Weights of a small GPT-style language model, trained from scratch on English Wikipedia: no biases in attention or MLP.
Each number is 128 + 24 x the weight over its row's rms, rounded and kept within 0 to 255. Layers, rows and columns count from 0. Numbers have three digits each. The size before them is the row's rms in percent of the matrix's.

# layer 19 MLP up, 1216x448, rms 0.21, rows 493-512, columns 224-335
094:085122098104145115136157136168171093133098144144108132081126167156147138120137144138153158104202130108136127111124159134110127162138125159161146132112111168155169175109158125112134135107115145113147084157135155098129140134145147130154142143101128131113132148145112127094098138102153052139134134108140143144147117101107101147136153137141
105:100125143116158102123131101123122099073155084123152116163068122114120190187122133136132136116149062184142165173176083138086133107160174123149133117108102128112105077164091163117132125166158086101117161133119130131112154093160086130118148156097139132109099117131140091101128148134145141146133137110122117133110152148094156136131154158121
094:115091111155099141136108112126163110165148087121148152160144152133133120126139121134114108180121099157159099104108116124130140147095124111103135192145158119126124129128076127098166129133159165127145092122135135123127123145126128132182109144133206127126106131137099154079098138136117115135132141081099076114131133133155151107161146125133
092:170144112124132143121127148125134129141112141094082164110112113139121141117154113172109130088118146120113108172103142112147095134164133091142159151154151139150152135099136177127126121129105106105108101120101143150124129191112151139127133122104158123150126160162092105147124165171121126150143083112158168127122170174119116143081107139120
102:125101124161128119117149109098145176099111137154093124120138174101145107103131124157109122115147157108090109139113129178090128121097108101102161108097140104131147152159106133110158091120118098105126089112129156174145116131170135130142095151139097138096154182141124140123151106142159101133125122112096095145106165106116139131111121117166
100:134089134153144151128113110156145073126144138165130100118131133102116135120121069150133139130110154161152129136101152156126090114128113138139140134157128113088136093142136131157084169151104110119104153188142145117078142142129110149133126103092137120112140077124119126036104143152152118150125148161104148095097128162135180128123165132147
098:149143074167102092159134141103102112134133123162107165120150112127163121113117147156166117146178120138136110126145120170170112139127128127141081090144128105128073119100144147156150175170122123156116134110161132154117127103160124172156133135111137134173157110147095129084118143143162147130140120111161148174172134123133084151139121100113
103:148146109138127106105135126104084140153145115097107106101132161181101129123090088092128112142143122125121144132094107119135144150160105154129132140139110120136143082120081115134119102167116138116096135144166114163147118141128130157128111086129104134146113107068180154104160123113136137115148105147096119128131125135164145138107095154098
100:110141094132122138060161114145133137115141141145189124107139114141146095145100143140134160120100113155098104127127142157130116135152149132132148123144123107142096091106126139156112098130112206105131165110138104153126086096145107172148147066129173111102100101132105113146141154145147118146134118161144115103092150141114153129154148102144
098:091109138149106166125112076140144156125120164126120211116161103147125105120119137132119166101167153200161108109122077117093138120130121141063135090137131102157132142158089120150134121147083123141161155126170152095083128106162089120097183133119113109126163155121128130127145115134113141078118140150095115120131159132162129143099139129138
103:114107181165106102104104128124174099137115147163113115129086149133166101115119129107121103135135087126159111123141112154103087137143147108113117133143131126101146131118127119141084147165145111085167151109114107148163132162116133168108164146172154148137132127133102111157133152085124124115151130164154105125095155133166102136095151107134
093:183091091084125105122141125126130141113118097072111118165159166117094133060124121115096123095134108117119189131137147119105137143112153151129113098182110127157131129088088148144172129162175088123149126155111092124158112123145158078118149147134112138106129150099081122130122083103102133122136113121148143115083144129116129152123145130123
096:085098145161135127146127127124080137150129144134113105153121131104118102118116124077103118120119133136196134149159126120120105102122149119133131124102145079205140111129123092122120123152127134124153109113137124064141113074127133137105128118137126138141128152155153146120104115147137090136082106130149097117117136144120108104129141152149
095:134147130138143168107142123119120141161162103169143112153115149166154106128161113127111148095105111114123151132122160114127135161130096115126152123102103106142097130135133138091080103092116150122139097126100191132186135168130094178141145122163131102118153122089120122124079122142168126134116091118148158111149095184153111100183139154118
105:118102133114101078080158098137114114122113102150132088122108139135109136138126095116153130093093149078098120126140145091096122151130109123164109044110133101124148100088128083161132206101178130137139132127122144138137106094136101151131142090060134083133150104100120101125161114097135185153156130128106155106108136103104138146147102142141
099:150066113141116113086144127073184083107143119146146129130105108152136144123115141123168078129109134127105107134121119136103128098104129122154152160162108140166152114129113139112097175145158118129102113108158125131180135168107132140150113101084102136075106128076170108111130124173100105155105120113105112066128166126145101109131116121169
100:139074158109081092129120160152141143143149069173153150109139119114095080135159115103097131135132157128148119122139149108142109124072115145116146097150140112081127152114115112121128148090130151131089081126093142138124157144116140137143091114150144102111174108097168128125119126126143112105130109093085151084130140144080136109116140159112
099:139150140121085108143137105100105138148134136157098180099134128125158132162101130115057133108132131109177142135100137180130117136121131115117164063134105124132106099113138154075130131129155114149153125179105113133128116137130184122136107108114131137095086149076135129114106140106167131149146158130146126120149165121098140118149154139126
102:137115131136052127148130134106115101147171123149080111091115110150105115174147148110152157161152158120155127145107092112161142137143132195139146130127153100099156108095163141092096103086141121104093115150111172138138095121123134099171117100106137088101154177123132109082097134125155165124148119122100117083157097142135140105123135073131
096:134148127096108122120178085138122108168132159137146136114172114095116073162159130098127153113099114144154136146180121120162130133097093140087092109165184141147115137104147135118167095128057142137137113141147124094144159120153105137131120142149115126160093114094137145114119143116130139147147109171135117119160090129096115146109096134125
# layer 19 MLP down (transposed), 1216x448, rms 0.198, rows 493-511, columns 224-335
096:131139092167107162105161110110170115147141086115116123153142106153159105140102111118136104089119154152129121083153141121119106107140132139145141120121152192101136186121152140111155096101107128112121166142163081132134131117134180115166135097132111094120109116083109118151156143137147141130126122153116138087135117096155121102093109150149
101:136168139159074113136079134098154098147145133171134116108108089162109102114143085108133148143126078135147123145102143141100104111164129133104109154147145134123144157150166116125128129136141101130139172122154141136122128079140160116113139129097122104149135136106089109127149094135124119098111121105155105136163136136133113115142120113169
097:092138113155129140131087132125102126124160103104114167138107128145130110112157130133128128159123110122143140116126117102158123175142128145115152149141120089145136158092161105120200118129150136144166133144109126114136112118114146113153127130106159103129174090092087162124110115153118156147125138050133115102157156095090088088132119128154
083:101123146152126133121143113122129130099130129092142172140125135106137097106109169088153173150204123100159142142131142100145116120104114129149148094143122107128133136168139104139240153111120115162102127120117140168123113122065128114143129126150136134195128114103129105093104123134109141134135155105148096152140115093120175115150138130111
106:111086133131095121113150147126125133082111141124157165184162151104135106140082111087080125165103128146116140152118134122112110208130143158119093172084098159153116100141111092123151139175115106135123139135128143153134151108114129173170165101150172156090142138121127106156088166113099113157114133100134099119118103129104155143147114166128
097:111118150144152135125105108147158150131131120116126099110128105152105186120145110167149139118112167131123151160144146183137173158089113118144109157149121133126109094116101123146152175087089137123133083152121066120086098170117122177158123103143125085119116125140161106126064138134107139157109115121134068149126112112157150129126075168118
101:105141154125108124155128161112178164109146158137127137099144144141144150128131165100108094146140107135145117162108086158146067124094131098150129097099068148143149121089131124145141132138111152165132136137152111173161153094115125102128111131081141086085130138151116104126129152099132111143101133107157111131168092113126154151141149126125
100:147114095139125146138128156121163117101117104139099127140137145141113108109102129183086168080105137106107138087066157133103129116119154118136149134132139119148131129125171137133168096094143108169124139122102143146093131135111123123140155117130121149129140148129093140109103101113112141127096092140116131132141168137144140119152119132112
103:154104158140110101114119143115167108090113162128148134126131113103131175093087160131140130122114104109100134083166144102115132127158110168092125113136166114117182118138097140102148142107156123129166137119087136121159114083078128145080156114128127120145140133128114086103067126085119124135160156148143126153102113148138094166122132174123
098:145149128166127138133105155148146122126120150113115159127084118135131169098150148113112077107155156106159127103146176139129145158146138209110118133151124137131096083131134123110163135111129116107136158096108101118092114111139126141158118164142107139143182108129127103136134140134081122113078150142095137116141138124078093159132129105159
103:111145131132109095151118174107079116145112114144143094156140112117168063107154120134103156097138131105138104121108139143115118097097156086130109129138103115123120147146103158139143114110107114126103113158127141128117159105131133112106113141116115153094146113122166133082083171154146159142165123151137131108139151135067149126137147157139
095:126187130116156158125157165146087117119133095107118112133178123079120145159147096145099136110134054130119117074170107128112128071099093165170118166104110152156104130118129113132159158108180124090116151133106111115120122115147147118149140109105067154128135130086116141118101146131149097133162133107110099083100132158130162130123141142112
096:117117079129140103127084085183124107138134133110122090147113118155099127090096105119068142078145142125129118127132145110116121096164159167156144104141131160090158087104173113134191118112162125151124133124168116100162118132123112111140129142137109149132149120129140127119119148080112173126142103151114129173144132095136124141114126122111
102:110100118137155169109134165141099152129103109083136136119089192087155118153130126145117150104148141131115126150161111159122093150142111085137133126125164073153086063080085140123119129111121095165121208147123096152135101112152137136146110111148111154132147106115106130087172133086142166107104109119124158101113128128114160136123133133151
105:128102097059156125121125140123127135109105104107133141107132099117110118099169166161144139143112089129109134170121141155097154119120144159152150122155151154147142167161151162171093132150200134119132104149107152151157111136143097130147125093154140069128129108112131142155095095113116095157131137073127136199155133114163121120158100173138
098:121106103140124089129110115126135142104102155150106120136160138124090152096130145110136167129107150106148157135128155161106144107122122158144139111099151123080173132092146116110193141091155112149149186078130117119137106135145089122131105121108135124117133136158145146105116131147109145129121110129126124077149123188121137109057125109156
102:177096121139102150133141136103180107127155176124091187151149092132111108102115134137127152142126165158173160127139139098157134153144123119156168111187122101127143141108144072115100102123125116169103090125141109141076113153133143118149116108117098107124160161124115158103101157115130076103133143117144098116127181134119099114084115142182
098:121178154106159132132135177157132125125098127144133165173121170129111141110116095116126084117124123113102146176163125130116166117182124170145135142143136131147098088142108112146056131119128142124146160087092092121130116139118117147087146147133107150135143153121112131103133148160156158170137086109109135114138126081150158150125123118120
102:136141107134082082132144088121136136137133138135139147075141125138139147178092144121179126153163102131121166148141139086121142090165123155136143117119125160116152143149102108119123123144117083120149114112118138124195106140146099119174130123139123155107114159126100133205107113076153152146125152127135100086092112119132149121167155097115
# layer 19 MLP gate, 1216x448, rms 0.198, rows 494-512, columns 224-335
102:105133175140117068138117116131158093129131131115125104112078134122182116088134153129146161138114134096129103161097111176092136135155060150123116114167147111141114119154117150138122167094103124136115139147166121119085115148132107124136118137096156169145131092099071088106139103089168106132109129139154168160120128126126123151117102129172
097:154121112140107091165132109153159127107112189115119102143165112171160125128138122155146119105153163106141118135108167113110137164157147131098150083155122124125134132172093143116150108144112176135153134116140158115134124144117113145129123113122159139104176148110161113087142155137181115170112146112165118139122135106129157093113167127101
095:071106148122115117125131124114146143119134137109160102146180093184111102123110136105117164122108122128148136133122107148127183113106155116146118155139124088092143124077128123127115150108088110157117151166136117072140172094138118114098075143097100110100107070124108127113095132164150080117121161096118120138153122105145133086138104130133
100:181164146114123110132134094146091082124132091143116130107079120159130120139124121134119123095082123150111110147108152113151158132124176113120157133102126108157131125110126127153164120114139157157156114095141134141118105134151124130160105162141104149132108139168145130165152113123198127141136147110104110089083125136125160155102123115144
100:163127118133079122167149111103132150099147155108105115114085168105128134165118115094147133152072109115194156116043122158131133122150136091147105149102162163103093169135133100165124128128097138120140135147130136143084136130154154147127096120114104109107103143175131105122124148142172166141111166103109136093164111171092156142145134122153
105:107136108119078182117101130140136092134150076150145113150137161117160155142121106146153114111099110152106142129125120139133115086166119153144145152120093105077126168172118096115196126108181156124125116118104139116152100099131170142104148130117072108140120132081089101120128138119149132136108114108138161164130106116168125135087129147149
101:086113124114160126136095107165133138098141138156130179141098159164149115136178148135139137181140129170135114141147137134135121157110131143164150145104139139177115178119095125101082099122089144137137132108136126129122132151116109097149162121169125077109144122157165142114159129173129120119104140158161186122115120091174114143111178107153
102:123100141123122140119160118141126140140109127120125107133133112156170164140138151153151150157118095101131147172114154095139130118108147142131164118129133096121119146121102194135123102144079171166123111124111142210139089084137132115140086122130156091107119109105122106142145087136142134142134143104122125086155165132099166146168145126152
099:146116158134090120138116103101126154114164107152155119102097142117146164124117184112157174159174134142118111160116108107118142108127107156124147084094131102119160134106151144164137089093152139185159118149161151107163135122150104135119123161150159139168134135107175123088134116160096122125141165087132094157139145115127189151116119135131
100:122118185147112114100136159073168096111118108107129112134134129151184119101132131098123148088105136108126148133177152136125114127110107130140160144137145135090137144137092150135195109095131108144117091121119124131122114186117136122128129141107130106122161099172156127141141160116148154133127139112133122139147120111147151135140144136126
098:113070127080108111128154163096160142148162124100121104089127141107122110138137102124120134150132108114130131120160117113097155114102165122121127128122140144146160073117144132124166096143120094183152136137169108098191182136111131153151157087109116111137148117132157119128136155098090102156155121124105117127143126121101177114129133131178
099:119151099145125127086108137090133083164103129103128137127147159110130164091132130165133153129189120110114122096094137156151123145133141086136102139128162131072092143148158111127129119096146144140177146155099143131102084152147092124155099102126132138090145129120147086123133131122118139124122142135114094151097093143138185105091136107140
094:133115121141109155128117151145117102138163104122091125109154117171148123141127092111117131186133105131090119173144155130163122180116110173143148101130110116110116148089128159095096120138115136136145103149141094117144114092147098125152141135116139159127099099098108104105099144122129115163134148180142109132139093163130062122141130152184
102:089172112140059115163169133139118115116109179136127157145135113184149086131170111123123120139148139148114129111166138092133146112144130128102116118168093114105170104146121107082131101101130113146134090142124120170119156152099117093117159156133149140138117119136131110110131144152121102121114162142110141127091149079149119143106120101103
100:087125122163168102174169159174152077126121168140104149100157131125130145115126168143081179144142094126135124139100120111154110088138111128115144125131130083126140092144140100136145157170134095136157089124114137153097175137107141112107129117086112075122156141084109123133134127092127160126084119083120118153148144133120124133142160151126
095:103072111151113148118128115140104101157164126127096159114148074086181119108098080135110181122109107128161143165150133150053126137132143170157130159147105179142143120082174127135090081122101106117164114110069116180118148103169099157130124115135138134119100107127141151126115138106128141072110136108156130122136107123099135131106130090122
095:105101144139098144144122137154142102133146145104110131106110151161121148171116110105102085145135080110160155109134114135095120062088103131110155135097137150072103123147136098101091120151198112107157136160136131141134143113112150147115083123166112137109105174121133098129102129142160099165111141181160122124130143131118104161115124135112
104:125128129148129106162164083153066104124137133115097106090119147125141125168168108154083089143117160104136122131073117129150125126106118130145151127129150149092131091123147152100121131107135122051155137137097140086142111127109134127183124093137142119147091156084113144102136128131102148129129124082107138117109144126148118154159111105117
097:112134161119165116115112114127119126099086140149165121161109148142159167133160128137105117095156134128130124128122146171156094098116144084131139107114150114055109168134155124176151138063129162096111101077130143127179111123118100118124175128130137128124117099123154109150126126119146124114116104127147127137120154145143144149114166170139